Weights of a small transformer language model: a variant of Muon for these matrices.
Each number is 500 + 40 x the weight over the matrix's rms, rounded and kept within 0 to 999. Layers, rows and columns count from 0. Numbers have three digits each.

# layer 12 MLP down, 320x1280, rms 0.228, rows 0-172, columns 560-639
438494521425449456515550506496624583513473476475483469428528578421513535507452546469471557483517467474489505497538427487547532450467554524532510508549455488518461524491483498484462474499448460497498457558478562458546509425490482499515516516
420514435494506491535565495460535461594502479533506495531458499479486490537413528543495464488528518535496586520556484521507512499458535520532539517487464455514471467480489463555484476473426461513493468442451585498545543465505511467500495545
607535508482491515581504458447485570507494540487532462402528565476452469423507512452636528545464555415453433471494621438482439475485603383407562476511453561475524447539482534536496517536564499491542533530520487525455567467475445494459478488
495491559429498478487490506487493544452531454566500416501540514479509523480536466501530495515484500498492469455445462491517557492454480454406523547524601501463487536547492503478601472487481501440472518553466621458561563537512460484523479459
501476527587511572469494531508515510436490552495453454539494423529451530415504503571557580475492487455443532506550558444523511534486512474512530503532534459482491492453576480495517534488556513538509546500540424514482522556476504496453505510
477511616539483516432565506487515454443525467461517465552490511533500454460436476518453527421528539507499550463510469487456510437502499423480443469549468414552529449439536527483533513539455427448535490450535484421500457521511458462526505640
554509458499405521474528521495541506603496474449498547494546448493440529554516562532431418498505520489527532524486482450429532425459502571519449529492558439555466461482521467437476446535402498575492490512496491533503454513471430461525481461
517477519537476479464513488480507482497530479481564482498460520490537540520505494516511500469473534553471533536519518466471460455526521498442485482471497503485476497556478462454445497536543516544522467538479534514494480490566527454507417515
528455521541525458493421568529500498459532519528435512543489479466529513509468552516536499522610540512548491481467434421501601542551472531494570494500558465539471472422431504488515517474504539582481499533550566552457458502533534501490483529
549510527489456463554452456492455517529481508505544508549522496503530520481530485536421566523539507580486527559529473494459476411466484473457450550571515440507480512612546564531546483507499472520535606474598513488500599484524587537532512501
464485512560486505520512467472560448502509516501448546432488501453469434447437479530519446484492465492443495547419470515506460539518483485520528450502481483500494465513458492474487498455441488448547548438560595577474447494487510444488517387
479515527494528536526496470515573475509472443479463453521457555564473505522489569515508497591514515503479444471528500449486454560522503548502467516526526538451494406563409463498400527464514507487502534505505500505464533551513501398554442403
513492488533457466516474516506492439549464514425513590389545583503473484533447502536440501516500548547522496555404643498546474511493489473514483506487608509487420513428520473387551466545527527494506529477525504501531468492528458523468491504
456455404584557491449614543564461447540542522446535533433493482514547447542516557618581475488555544485489476555458585503485585510569496553511466487477533460456465474499499490540573584510477484532445520438516478555490518490426475542470453478
490527524496565514541468489468607482508498459517578526496483466545500563424473480504517488561511469524530550449486577591582478486515530511499495548550517509484433543456512488474433463477455475510559504400538556513505470570501482479533525509
454459476521526503495549495555552441497455495539467513457458528548528577559462485518601503499506585528500548541404512448499431533444397440495567466501539482546474481545500522503531548528498514540462565542440396508534512491549536458442525468
452500538456460495487480487464451511474482578494467488599514483531404460517441467535539500502537469504539478452452541551511506475508465476483511577501539519538477503489471586512534517432622539476507563502462480467460496491514516438483545553
461411506457536509468468486472497499489524509546482483509494540507495547468446505521507570476493516505508463516454479624450549497465420507525447498478499412525499477467483451501481475450506461518578544515545471505521509496519557494583487476
482536534483511497471411497553408491528548600442466509505503502531448567487452494581485511544464530496486465527507484409444462470533497542451444498496498508492468482542483423497513493540415522523488492533429408538537506530483522606566477506
474417503490497523564432443495505457517554482493475504450462562495525452472498495465495523486511432579513461544436478495567547482510448435474485500486456560495536508486495557495519431454530480479512525538550442491525493456445482564519497488
500513427490513449486533469558485473524487521497485510550486509473495410502415508486416487524507540542539489467507469503541506512512538491480431587445466473520534496513466446419440420543435485464494549500564424505551458512483568460451515391
493571414481507475486510545528479559489557552486543553490521501433531548482431526495620471576522569414552519469488516498436466509501465507503439544509499524525496552459452538513497528509538465470501491588501520501458535426493550488477500456
526523505556475560477494437497457571482570530493490539385513445489423524501479514531449449550539522436501611501424517470509523489435485528421548552589562496492426498523549533497506468450453497413490476507493515501497487483550534547507544482
497447528459498543484490481502529577572526549492532536469461553573485479533516591501492550463505479602459605547458475389614550536482479506508482519500471447525585534453445488561528518496476435480520428511574482533526590517482395458554473511
532523464510497488515442448494435503498510425489485525445507443527557543490533651508517599487575504461493570567522533480541468538436534492531519484563560452568488491482525455525486501494514495561533577513526461510519547504505483467540529501
536516513554479536493543524527463495474517568518543611484542440512494494538464524453440456507489490535543506519522489555541477463488491479448472482499474463441529504521571446583506519489534454512503496465492560594552491413546510472458505510
500576462470467482395487481503493519525479457494468539497453488490501541475553456509533545474502541451405461517480462470493460525528552560453475499486550546506506476585550511464538454541567541503494559503444443523477539496548545506479489536
533603434454517565475508526487550525486508519485499485482489568529506492548514536537529443526569516468535521465494500490452485508477505519529467511464528515477499536496474454504496573508540476432507553487524439550465591445509473455524519440
474530553489551503474535474576517436533439475459595552540516487517486522475513493489490517546481563444493443513483539458474509428472524522518529497481463485451568535513479502466504458481479518504475544458440544458543546531486541495442514449
398479509637517507498463540548489420387532559536536492487489531488482472467408459478551523491527542497482483539505506468474476551488494465644481528529590452493489545471389568461535488402563385471498482403548523487516483597433485469491496522
524515481506484496515500428498449536503471508484532458545559518489479529498538458558529578537437420460542488573494567483440501537538485541543464478500490572603539522518455538504456441422538564510514535564408492465399539457500553621516452509
463499506503551514498479496473473528535518520526496532546517489480488501501568443477462461484526503526554530436526524426497411513520510498483519489612502433539483502487486569535513547573503526523445511552586503512529408520517530485571494512
505548466471465421446523472438543427447511579404522502454519425500451404473537555485472445571506550478499564539538509417476474436454486491426529487548399462549564473492519470477511483513548487542450469464550440533492409409531515475497471530
441486466494535480540525479553561560469497493409451516520591503460504502530453574478573480392527535515512519523575477440571460490525513500496460532492537417434518442553568486529465515541527486539489460560586591515415479437496461479513485480
520460521421484514564441507568523543497537547437436536496427542452487507502529521566459531452500430477487484475498502439491509480466621535493523526436517500552471458524503485456536494535527519563507504496509493505479489495473560524496535484
486471392549414473460450430506486506529519503480543499585567461531547535466501465569509455497528521457485475520457490534450482515510439517500576461538519490484536561547535500498522480492497479489543506476531457474506437499441490496485477554
553408491483537477425532497458435501506540446488475455464519466552506576578443483459433471477531549462510516522461487481552508526537447570472524500514515468501561416513520508514457560533478471493495469490482523495517495567428613423488514513
497518460443443479533474511474474518487449453465459496534486518502447455496529538444463476487473461492513549517496430536429512466447515434469521544552458529501501513537483496492452571503429523510501513549547540511474564487451551528460467504
471516489475496471513498557472514505482554554450491376447562511545517445512464503482496553467540490458470470536475521411492478485495578589464501496470440468508539556434587528544553478486466529445464503587519534523449504472555481459469502495
496486538517421510490500505443475457491485545501514505527467471448536543538461511516474473457460540507490548515502490487548506471498495559479479474431464495520505466445466546539414533457464459536521511502486475438482481529494581511492489453
459487541552448525453410487489512460527573468492549507527471517525456540471524507431546481470512502450538518480462522501494538504534465530490527530512580545421473549443524504466489585502489479462548437405499441511481492530482505544457496493
560537477520568464507459488532463528493461537498494548462497436543594494517530562505459420479509424488513526413473485505541518578490462480384537484473440536509490466521527523490468490457535506511489499489446468532498426505477497463493534463
535451541498490543530482471496497516473497549521590504551494499501539453531517442409488498458501552461480460451537513496525475495559572563467559515460523541542411485458502555488507507466450549474531481481460472486532519485510559518483483523
545526570545544504501569443496463461410495463475531538458612550560519388476528510493570509471479497485491514419477562478549466523494501476551528479505488525442534530551500496498475479468538631440549464482474393440529440608474510524542517462
464481499465516491493483511514533531489510520473456490473477512593549507494507510523537457513517441528464474484488533458545476426460447549474478517460505518546523564522512506550454528531601457577451439523503495499494562524433520434519493487
429484451437463504533510460522532525498476602550522497530439506556480448506523568471554523559469590543489538519523507521510447537439477462503492544493470492441474503492512561481516477481470436485526487467555552505494452441500525504469517495
509534488576509447520534438577540485515445485444515470482468480535505452465486443530542478421532425470536505482422509484458456494464537511562507507552468507497504482472568450483499476492526409529497621500485410490400517543518609502528484439
480533474478436549485476420460436418435486556463493530500554496479512495488485508532477443551462584535520499454473556522448508515472510477436505437519573439411502478438523444459446504508543598508470469471438428533519499425566498518495502560
574558488448544439443524423500541507508497507470509515569494408535531543477459463439496510466464473512457499479554465452470462524526554542486483473584489488485488481519538446442449469495455543436470448546456423501484502498466472410361473529
568533463537465521413500510474478522494423473529469520446588403507509523459512465479494546470470526540474530495541469483420473541468525515403491479493541471461439492470489466413466517518516510506478536498490514466537520537515514535466517485
416552511526550520469508464455426489491561487530508460521434490501469525564532449490474441487528488488504531462504471487486535501488434542497460511509492531446530518467499500529399482492501457555502420498463505471500522486485508452475542560
526534491477469487501542442534459574547458531451508495552522517486555519496415539490492486394511541399558442499505549470548504521490547503491505552503443559517491464491443522546537520572481508508496568494524461565512517483519422482536470493
452477441474503563450522581480527540527480508450532535560538549429535506494465488447483488482544510453524473502543409579532490502499531558534526499495462531477506528482453507477506526505595513513500514532532497407450483472426528448502545487
484496580469482473472487443514501570511466570459478415528524565526526481544477551490556540468508451483470474487489451505451498496464520448447557508437502521515506507494473539482518498527470460530486452515457519515487447427554600536545491559
493492515559468582511533515530529513498445502547589463538447480515453539519547529551511464463487522481520509474538497583547487448512458554501501459485532507495487479597474475491522448497547526444485502494429458521554458526478486524496557518
516500513480471474396441446491479492434507506564473542533459518544542459524512518528568509449503502468492425539530589487455496573513517510562542523544505520449483468426487443481493485520497482464424490544467453540516448505543568512476542534
535491444573499532427560483544522484511471502550453493479509516480456541479507479538428530529424491503494514482478531511600486479490546522631479467527478459539472513487548527596521439527534493454527536531463585459489493506473499467490434559
483485474484545564548486470517435457392450463446547517506489502494506520464516485504542454418504537461444471500518535481566479485467471491475492504497502493491519509478541532478433483562474464533559443503390515485474617535534479452504465466
538420477501495473559453464468428477541522510485514498531454507451434527548505487521474575490521508478526529514451520530593483505526473553530555527501525495509463494483476471452423496528417537493523456445484531496485610463543540469494564487
495560555450532510473485548523460522488565490459481566385511445548518473491445554458532445504510478475531426499532498487513520471472547473488461469453490506530539440462527501563492486491467473526487471455516434555499477500525512478515459430
554471517412506491431577491469516537481488534526510504533538443455476487526398504471442505433450564492533496546498447541441542566533501465501511549533433570479552380473488523526507512566522522441458617448499480536535449475485532484493418584
425487509532500416545532509430503498418502458486476556422510521443494514480552479521526532445495510432560539396532485532467550500463536473499499551565433487474491454510424465454458535461469462521481571541514510493455551529470466513409482544
548482430563560480463479501502403515579511543521463454500509481482557506461505517495579485594511577436543458513479474534627483598463440420485461524467424503450579442535526451520499480488403561513435496531561456484569491518496481544485521502
480516573486538490462516479495491424419517455451506544486470476545469457475490538429574528508523512499546521504539529501447540545537511457443538499473514534503504514517512510467449474498619529522496483504480532515515446459522512525501518460
509484501494463471463501488475490538510517497507502540557455486524486504547433514460519488512507475528563514545481574489541484527492487552485499470475539465463492520529480450484511500509475520550532468523428485472479567518509508522473488553
498452555441495524501450518470521408456464496500486562532454501499467507496481582519467515441523497506494477498542491541492502458556507517563525508539537459508458436517447497481484489439479505480569504471485526485514512555505544558477462598
504427489514475494500474473502570456461453463522459462439448517504457445434527504517472531478519510499505533472526542476470528545532509532465501570493548458469480472492396489526546507496481447479439456510505510425432531538470480529479527401
569514472482496500563488541467486528526492492525468529435509476491585525489492456574508570598484481514497438501463515484519471455500492477522542483533538529519496483543453438497526459548519508556473507415464431513463468559480497543505540510
448500524444485553509565537555553502535490543525501481431493526510573497435525476513469502484449563532432438512600470499513530591524479479446584444513479519520535471508465478515580544562472507467540496525472489479514507482520502536491496489
538540503490519432511456520561513581485475440521584560576452436509461487467435551489529509448508470608550484510505653527506513505515553448473462449528518517518483510556493517435432498458534467500463509504478523497487475474547502526552449537
441508547415485510452534492555483538491540560541535496521522479570463415523533514576569487483474531509518455500585542467492480473511462501486561485506462551505491629591436495529389487449478463475489486514501519453509453477513535455515513480
474598535490444511472513479530443558528464393493449553472492508497514507453552533459492548510448452513589511521512460483611466553483506534480551461514517553474477480491536500452467516568545494448503538439548456447466513511563557509516592444
471537553535463489392544494488523621467445499509477485496468535544465541448476369514550493484512519445508540550492475549504515500587553399440474441401452413503514511429499517476449507448518482551517534524531544531454483543480550530528569519
587484471468522483516512512506508541526477519480459473455443515575409581495460457511508541553497425546467530421540485536501525496495557544506492482543459650532494541512506568553511515493518497471518577456556526453504470523507581490482497451
472511553511520489542553540500454525559469494406531493538465580492510497517509541449493535534480505417533539515435446468510470554529541515411532470420530492510418502549458494492458508476487559469461522523417538494532467506474481454480461542
537482481440504525522518510486494522429484479601448515448518479521512541558471511495500509486498535578507476485534565475504556487423491516456536489484519453497491473477495517506517472515524499495492475459466544458524485545471514535520459521
515591504463448524505471512434469519524535479580525499494489552502504430543477512514523464542490474580529532496509452528594556486550572534559495504489529491486551466500434519518449484507549536555450487500464511522506501528461551449514504509
526389568563516491425500512536496504531458488541517481468495534473533492540500528518481536502478513497478577477453509501505523483558479446542502512495532479452533534539541497517485472411482556555536454540484590434454489510452499507495500513
434534510519498503453432487550472519491488472531539533491491531511517565554473546506535468528428506453446513492551456546474540499485522519486500529524481449442589492471531496530465478500493515537570507420493467421524445550504406490498531479
626469442514523549540467460469553463502524475534570542453423581536533558550539469562525549509498527474435527481522462505525423508444447430543489473539523497458547534500481509506457529578560582499439506552558475461535447484495486493452527505
509469497582540501533536449465474523528563550553495463565506548493493480505529483420517575501462557418390487537488513535397479494526503412569460498545483510460515526524522593539431483519486482510517523535459557451499580504461498616463508490
552428476496432528625514452510510447519480559457558561562531492504567470511495450494535580482503528488473500507489536572507514530582532487480483484409530468523530477466479450496518415534574515547526502554561503451498446498542535451484503487
420466554487551492450521546465495496521531501528502473514469489443468502531465453404544446507529462506560560489473449445536522579494542485530431442551442511507491477552423482531522459487449501480454571516468456473558442512502464477498516519
555567448520482544434515551499522570495466492557522500484462455532421539531477484512495508543536440589498469441443524494519441514524447536501502539469513531515519508572449500492522464515458551407543528449547523544530506493488481489500465565
506494490530479472466550507480427580541504501483497484455506460504515494522511552453405485520496571478519492549552405451462573509503492483495491514505472476514520484452516456548503524508499548448420481490550570506573477478471506505542491484
486538511472507504456550564497509512533503451530500482480511508533570472476507474545448566464475492476447475470414479488518464527451463525603490543448473499523538522509433518506520516572478540545448499558484493536526492573504502533506494506
488461437563571559486533488480461433523523541546471472453436442533533491506506503487465557489531510555508532473449528541488462520477506484503455491486488484552526502478495539474491487445487486509485517466548555490479474567574495465551524506
534499526546490517502496502525402537508444501524499453479465504580440487509527513479478540536522525512544464493522447519457571527568428516522574492518545462449515534489487533472494510503498494507491491485520500498430496472483499460472599545
503462467538499557489569481565552470517475457520479514477508531517528455523500507503507427513498503564603569516542519501427483501491488478460449455512438468497463422479498487527522476513534488552557563455493522463551522466523485521499443529
503579480449485455521451499456536518477541558572553500529461495466531504423491566442499477566507526536438517518533535521550477508524524517480481520443534479467507600418485501557543443495465477478472530562476538467513517609429513451587586476
513424493593587516470432471483491496512471497464517495504464537454479430492555439572484516452480493547523473471594488429457497467496546520501503587484615541458507490526489509487512478501484517511570530502496530510573446490478531514450503534
469546543553465479494537465452453412479542495550509450520530487527490522507492499521453462498481465519506500520496477472390510530518496473523504569537516532531507491529549482595523528483484475513466487474511559494448478534482421508466455490
537468542457451465486537402470483525541514510481490473548508506516521487450401549400491542524511538496437470444566517483544503512505503480508553456454563573484497534485537474403495466552474438465543515475536448514526495515522471518547497545
533468490513470554589485520560466569443476511505431485535534524468470507474455455474504503408438538494432533494463471522542544469545533469509508555498406483483478468494478465427493440525491483474478571502456537475440507519464473502557535462
481538485471519525424486460547542512473456425533476464434540492563512445433496522533526498501517478562484538443481513521418492453566475485488535588536486568443529540504495467506419507547489530497443533522495460532480486452514474381526463467
503467556454525538483571561471483457529540463517541428497491548494482548517498482509483455474489492500487535486509520510422556502463527505478487507435503518503500451485443510452508454497518498556548462506443429434574435534526541565523512519
474490506472480548475462441540460523421502443529500517483516467484515517517511496498562467445525440520508508559426520529409512505488467471493503528464442558507488500475511458490429506467485551403535505492515516518551421447551583504534449432
499487498530558543499544460454448432482454564499514530470455561470566480508454472581476565581460529564535508562476443493524482515526493510498548487533560532493500448490510576478449540427533484487459518548522479477515471541483466475460493476
508449436504492493532411600480507587449521431514465559499445582506537500487502435518530470477456516515488515524467488481426430558477444508409541502517485459464545508561534474503511499482516512559509405464524445409495548547497577525443486471
466487459476545460468456485536471487497571510519517479481513525483463468490498494520570534546494528520497468444508448471559403453462494527437447494525457520508497517530454482494505472479506493524499509502491523552502562484541458528515529478
541485443461478511585496495500502494540491450598501460511475485504524529477556561590471406421513511425509564543557522441448533555469467500503440501499517528459511461514441478509497460582516430532469422498572470535483491469490546465496477480
517460527553532518565508530494543409419512502518520539498505484546509472498535497495500476494513404520581557390471544495520526572463545401520433494545520506527564384602441542521454564450474428544465496430504506531586485468542442449504478465
465516514526486613474473480516511496445508501417532493459473518536465516467575431505447539539505558437514481528468531498526566475464530543457407552482484544468458435514535554516505509454541567478516489451527498512562427455464530510553477468
565578517536497474546538465494489541536509430482471427585549527432525513562449510542500515509522501535538557499410526467482469470413506527441496497511521504543522499423541480506506533546509464519467483483530508456516562480514417519446527466
548519539567438449458502501502479529473515531494539453556479453503493538448549513562578494504543565481517473535449567492468482511466461431568503508540476485507463499516510521456505458482511484597551476433512481569476531451496505476485502537
469517543500512434535551491506512592523511512437484486534410590604491521514433560497554498596477514461516479512552536559518529469498504472495536541504443467482514570387530474545478485511458646542487478550471538537550492515510548525477440572
518502495450515583495482477518512523513442502422516500513485546540520485505495506501476530541533442514475592488543525492490593566505487485557486429492522581523521488478545495491464530472510510544432558496472521507452497551428464544491529511
519556484525478461465476502515410443450523448464505493558502478537555493498555493517514489513521553470448423462567450469444525503483542557435508513505521491486500540403503576525488568556546527560470524467496461519416501449524471570456579477
473468493495493508461443502572520472476425475477536538471502497456446477451505583586510593464490521497559524436509527535462450503525475461558562499474416458464533514478493553498516471412572451446465446498565458593493542554499546498508542569
588567525516538443491478489507501534447555507391497436521528553461437460458491477489564553476565512476503489462515572497504520454486538519537438538521468463511546517494513509466524492519525525528622466542532380551401491559542437491475463538
497498482480490477554471506398470508478557464548505461545432453467552523535557530537503507474542546510465505467504521522475441490496434504569505467442539587467501490590542419513449557541536459460425443460467421520552477511476524470427511526
474495499454463442550461485529464491421498510493526488551610529553483461531545562409440437477477438490440404463496403483455529489549431496544550519460616458468515540519499557462440475473522513506531463542526549534527521566506493467501528521
483468532476514509406552486418482488515513571446518511555523481498530473523534532511496504487459479494534460513484461548513413425475519495466498468470489487447478549495490485533510574479467546459476539424452480443535538467354549467348503475
537518497542492525567479541469540563517523469459470561549597450483513475502492472449479447573518538421448531461478454483541486489537472480443494491472490536494458607560520499518481521467493510461530538400439497415523457600486512529500567555
499489523464450509526524444521445488534494506519513489534442491552504500509542443488402540517533466458542533479552562491471551504502545517576432452504514500503411596548420501531456503511489427523525576505490475496427523603536526591540506453
484520519459414511506528539521508594510513494497423539535509543483491481497544486446537518470491567492469527545520496517513506491491513436438502527448570509555460450490503521522523465549558424482473548536539494452556480508488494495540512611
520492519483560469550526489477415527532491457532500560528545413552592559620475566493491467580490509498485538489501496520572512558479517494534495443456445477509524507454524477501467532535465476502553503488481430486535502524487635512470539451
522504512487495505543477503535495499450485574482480498547526569553458410465506477400460448489504528460506595489484413490531504437519514529548574454460482479468482474455468537478533503472460445518518477551491490463493600441490432536462462537
499495542524505584552403526487488564595476460516564534466514449469512513500481397508516534507546498499483485488502485531495515548579509459482484482510498536518435524487473498452569523505478527546524438443509531444488562513481462500523512468
449515502561408506523479523500428566552438478513528480565428493469475507459458460478507461499463479503456511516490495482575515547525582472544525496490575519493562481496510525468501549426528494484499475478498502497486503542515518539485549495
460559549484509518520489508460512498504514459543529468468579472429500427446483474534501532500478418442528535473452435470507482545482488475492436542474516525442446513446492464503454541604488424461449548410545431467537511483572428516504507566
417468525477542521461424485496508511567491492454591450505457496473515499557537457504481503508471447484500491491521484540480546444506560504543529494436484565539554521579516460460531534460478501534472433530498369574418528505590494504510555460
532493509437572513437521426428514484535469472492499538501539472537501456449494486490445510531455606512498480476494503428508517499529475557555485466512525445509545439427487481486498461527517495483569500507433556467501550523469510508465521575
569497479500431545511465489494550513464493502507515430484570421438499484525538380489424520524557425568464496482450543506480538475553524458491478494516429517471527498537467546541463478475460524478513476502471493496487483478515512511478452547
486580518495498489461418514538522435475519487460445534468529575514576528536597493556516480491467551500519565525445470500414472519486450475504454464506510566495474560391542524550519539484469478534511548487537453515461529478539493481516439479
596469524462472528531544471500542520512484469464483515564554492554518451502433520432458501484434542477442496499506479535543499568546498563602513516566570543479410542450497467535495523493543446565510486427552439518511536516501500453452531485
474492466525514448501506519505488480521525488553471623490526458436540581511503443512427485562500437543566492532527448420591529538497557482523530464487524473510448469469517502484557516476479527492529536572471450508490513572464413495475488588
514485608540521465541436485460468459475447471464488493571514513519531465518468509502490538548490438554479435513484511562498524519571483500534608530434538479507500503547521473534486536486440481445484462531487543427435488519557560662475484432
493504420565461492559485442555510485562539575522531489452442434467540533543509538492480522604446484575435505499518478476533493465530501537458471536465521529499504460532503541493503544535473550535532499464491483473493504476537449534498529512
483447530439506548475505535534500513468460507481521541452555568526490500474527499542465500507553518552491502466487557583556490500559438487451533527413472427505459449487488467446478506517539490481511574466528498501484456530517534517548495458
467562572433543598480513508467438494550544540477509494482448517483511482499526494527599506567464524488508482492498564480501549496480465507540543469502477483551493490480482449496585520468505465463525501438581535471439479506498607553581532488
482456511463518521543557506476509481572516486505534538519533490495562525480435550435520500439484458469538363511547530523496530489499509429511490543535560489439526537500526437527452546497531510527496509438512439511579454524475463447526474573
454408485459454499512474529487521493468517470484520510431535450503491515501499517539484500444489417519496447471528560484547446435494537454526485505458486544469484517490442485451509500460544575473457409500587510488619573538520503566504466535
486482477572512503477439522470535490576458520488481467468489569419569554451572515485438537477491562526489496507531470450461484557568422413514444502515514544494399465429547474500560516513482539469541418464500529551482513460433511553475490532
462470463491468472509489466550532492478458537444454474512469497435498478530517524524590467459500521508526444557495576603427532487538553482514508520500387540478452487441527525505531535454500514452488530528471503505410453495505485522534475512
513525448526503498570455517519458501476431477506529449420464468460502470493470480458442557520499555507506554472432452521548499550488469552481551510448494522501473526534566510515487496441455517417524442502525568532543507503523490488501466469
531530529524479520446528541457511513520459574510508538479551425504532513518473531508477437482527505505568548512523484488434535526525547549569496491582438497548519517482517571449494539548518505464499442537501492574559542448528405453523503590
474489476521527456548529480477570459517464533476483554525569473582478462492545548514540564479529453512525478518476528571513458455469568478565507471538537519501557486514519532522526544486502551487484528468520582440549555480514502544454481488
513351452563461537471466470526468435503490418471481527526498453557532533484394553478460511479521497537450463533554447541457486511513456506507508517513410527464540450475484528527490529516459393526480486465494475439510505541445493501520530503
466432533530489516560468500463536555486432523488428502546567538506541494519439516508495508505555527501498465545539485530540476463497486507541532516508476601466475498475545420498477504498437560522506502502512495532560487474458522522508444555
544503503462508399489542502521435467480483477513571500544540468528524548478517542504470507528492539411534461506507484469494505483486495471509513538528517519471437456475503490479501511541570473518440542514477525483467458504483505544500486449
443495470480462442596445500446569476558465541422478487403494556452536465465491456600513496493562473519470527474439517475526538469478387415529521467538493509443521534542403503525421516559507465509535528499446566438418415506487519524468462501
446543473475554441421465507526513529464569516539505494471552446457478570507496468503467587508538498478522508555528508479503477491461439483531576479507555567494527532531480474484458541492542523459511463508571519462555508533554509549494443549
405540474498455467582562576461469488449516474515483486424490481466549552497486497527429465525520506480472436538534503582516491470528472515501521494500490525505550502528561451519519544518524551479526446548494542456511522425449442490474485479
526506458463458451516485572460533481514474460497455563512454487526542526529500469553482506547508486527527472499523469479474370433496466479559442455476516523530531561446542454448509551525443533541464543495526573423492539522479548405490598496
430493490505485544524539502533563476485487513446491464449508621448483459519474480519529462526541533444479500508525540498507494457470541537486472534498541542554518499441460465458511529553493588506470441519464501447457491507503531457436429523
456529482500467469412456550448490450531510553562525532508538515428485511425572485526485484504545539579516433510576497461515535559486542437541482474540440531517520420533560510534504483475437472510500541488528536510477438484496542494521530381
517453498558490489566482542491449512459499458447548526479479511521450514459542494447529553459495437487535468478481512463528502622534439561484495542497459531471518467510478537545444461607543405520501582473423430519510527474510524542527497465
451429461464462506435529498463574432454526531523555474464494466498504479570490545499457459525488509479451603528511484535459525477560500502453493463513578538518521519544490499419506583491515544549474600556555493469481441487513554545496479558
495514578494608440540403512552493447519444465547511460421429498551480522564495518531475452471481516390474425519464495517530537469467552497574494494448512492465508504518481501525509540499501479444443515536529476484534550541478498579512544483
447525569527550460479514447538549513500496484492530524500445514514480460578539505525456458560494476511507511480525493569442501520506532492526516473524427488437495506523524490451513518479533457511522505524525431555561515511437431450508487499
497498506455497494550523527527541490590479477490474538505501508587493545555390528539553498457502502503569505548495572489516551471481485517526475449510450471506491482570429543487490463575535453584493472474508536452459413496510535484456423439
440558374502530514514504530536571546453495476458435497443493541477400472561451444478505516583497521506571527491537456539541511475491492520516460492411528477541492529601451492550493549561494529460500505473491542504456473488585471515476557564
482478530473425515562451472512579477487468449440503457456456517389464550552490494494483394406517418513525479495500465510480534503484488479480494472507479483468485471499462496553524484509432482521514507496469529528456519482509483522494505511
478514513483487555537492539480563535525550493485513507545498561542491532552400528471510586473486457511514537494507528516527517483531519523625415451473504484599440485523436491491497488541489513542572488505534493518457513502550433549502463521
453477488428458493476508548502442564483519473526463571506534454487493440502544575477493473480412522535529434604473463483506468568537408440482546535472557495460575523552531536518528472536496529483544501523442536559540562534477513550439535490
594542513489537488513541441540420504540460553536458526500511508467498529488486591479467535495505530430524413479449453575450556536522544531448518449565484483575522500569514520577526526478541523502477487570510511480495505442484496440494510494
570514487480566526499527465493517522503477464515587468493481542520533498578526507459512465539532564507527529564498487506493548564498461474514498511459514523485499464476487476459519481540536547483516446538482482496437497495442481561445509443
494499486461469446526454602538540480491521404546480489567468532538517497545462539526510509441437563493415431500500534500448479450464493457431536474467581588466516484475506549517507460511524501569504517488494437521543599530489376510507486453
492478497428500415534513572516549479499533482577502432443469518519534516600593500492518582581485506500449570463499591444510524580489478494514563484482523507460558534484508528525444500506489484485466519426462588542543503553505514491504451368
527448422481539436509528520536422456495444446453534467557421518488481478498514547486531424507489493491531492465580545514516538517496491522450501430498486477534419475514433451471501451577526508513483458484489535467489464458544541584463525576
490504475496486452508534457511564592532506557520498450456474485495502548497558557503456541538491516583504502512506534518531549510492487453525489449582533471488563536433525531556479420498554491539530523538444503533479538474584522511488504528
496461534508518518528545451483468495491491500508487484501534392518434530512466539459464539450507520478502562476460487510493568448501467505481457521451594482509486534500429520450553466457485460486491416470434524484496516519465524489489485449
486509543464607552532543481458474531502486374556472503509572474555459517536495505481538608527470502522568545452474508464505474467467532497455490488557492519537509589523465475523522503445534494443479492488590480523457450521483477449460513511
487430512498429510453503449550507590426443487511560462558581482479468534491564510509534584478511512394527555511504450521561490535510579579502448557512509453431505500509521493464490463476540540534498530557449455473470434494528484440446445557
591617488553470524503505465507417467435536429463494486516599506471494567456478479520461580543461504492536562510494495529452511575509485556520512469493506494522496501480449518449539487517579485455553432532356556497491401500457471471500429507
476534447591516468518522538470527470449517480485501573470553565492521523416560496497451554515510515465501528515505482443610454560455519477484502482512487529518441563591554586541421494551479478554548545511505512498483473473576439498540526548
489386378464574485510492505527502460542431454473484459459490449497460522465557474479511479573494487506434479470590494530413502521522503490419535497493487506492542520478497503477448499432526499496463494546548550466468520530527507456539481500
535502452464503480513500523491581531513505496583439460506499568526517497464526522473497498430508426488456563456407531434486485485545473517542506519490500541488535565562618533518445524544454506467555503533507517501502500519506472517465493491
450533477483535570555464555517546506494455488509454439489459581481460532516524483551486503439532537460506557503519528507542549449463541542552442548486485407482501441538524560479558473490542471570532472454506451521541466473519480506531412434
417491492559550505437603485485524488478483461570529491496487466453542517480472567507491541500508537503480528554522478450516452502455513540476532452475510478421515503588470498564500500552488491492501469499523505486392485527444492493429550495
549448487520508533501506383507451557569449465527467481484558489567544427421497524493490554432497539468461470558477444518431451465518492470504503580490606433541428454538481511512527533545447503510528504461496533471461531514581567452516468477
487444482537489452504506462475536460471462581474427543474421382468503440452525461473579458493484551405530484439434531536451518481467493557492472530515531481511563563458523520505521435406516532473515525482530470518499516511525498560471483483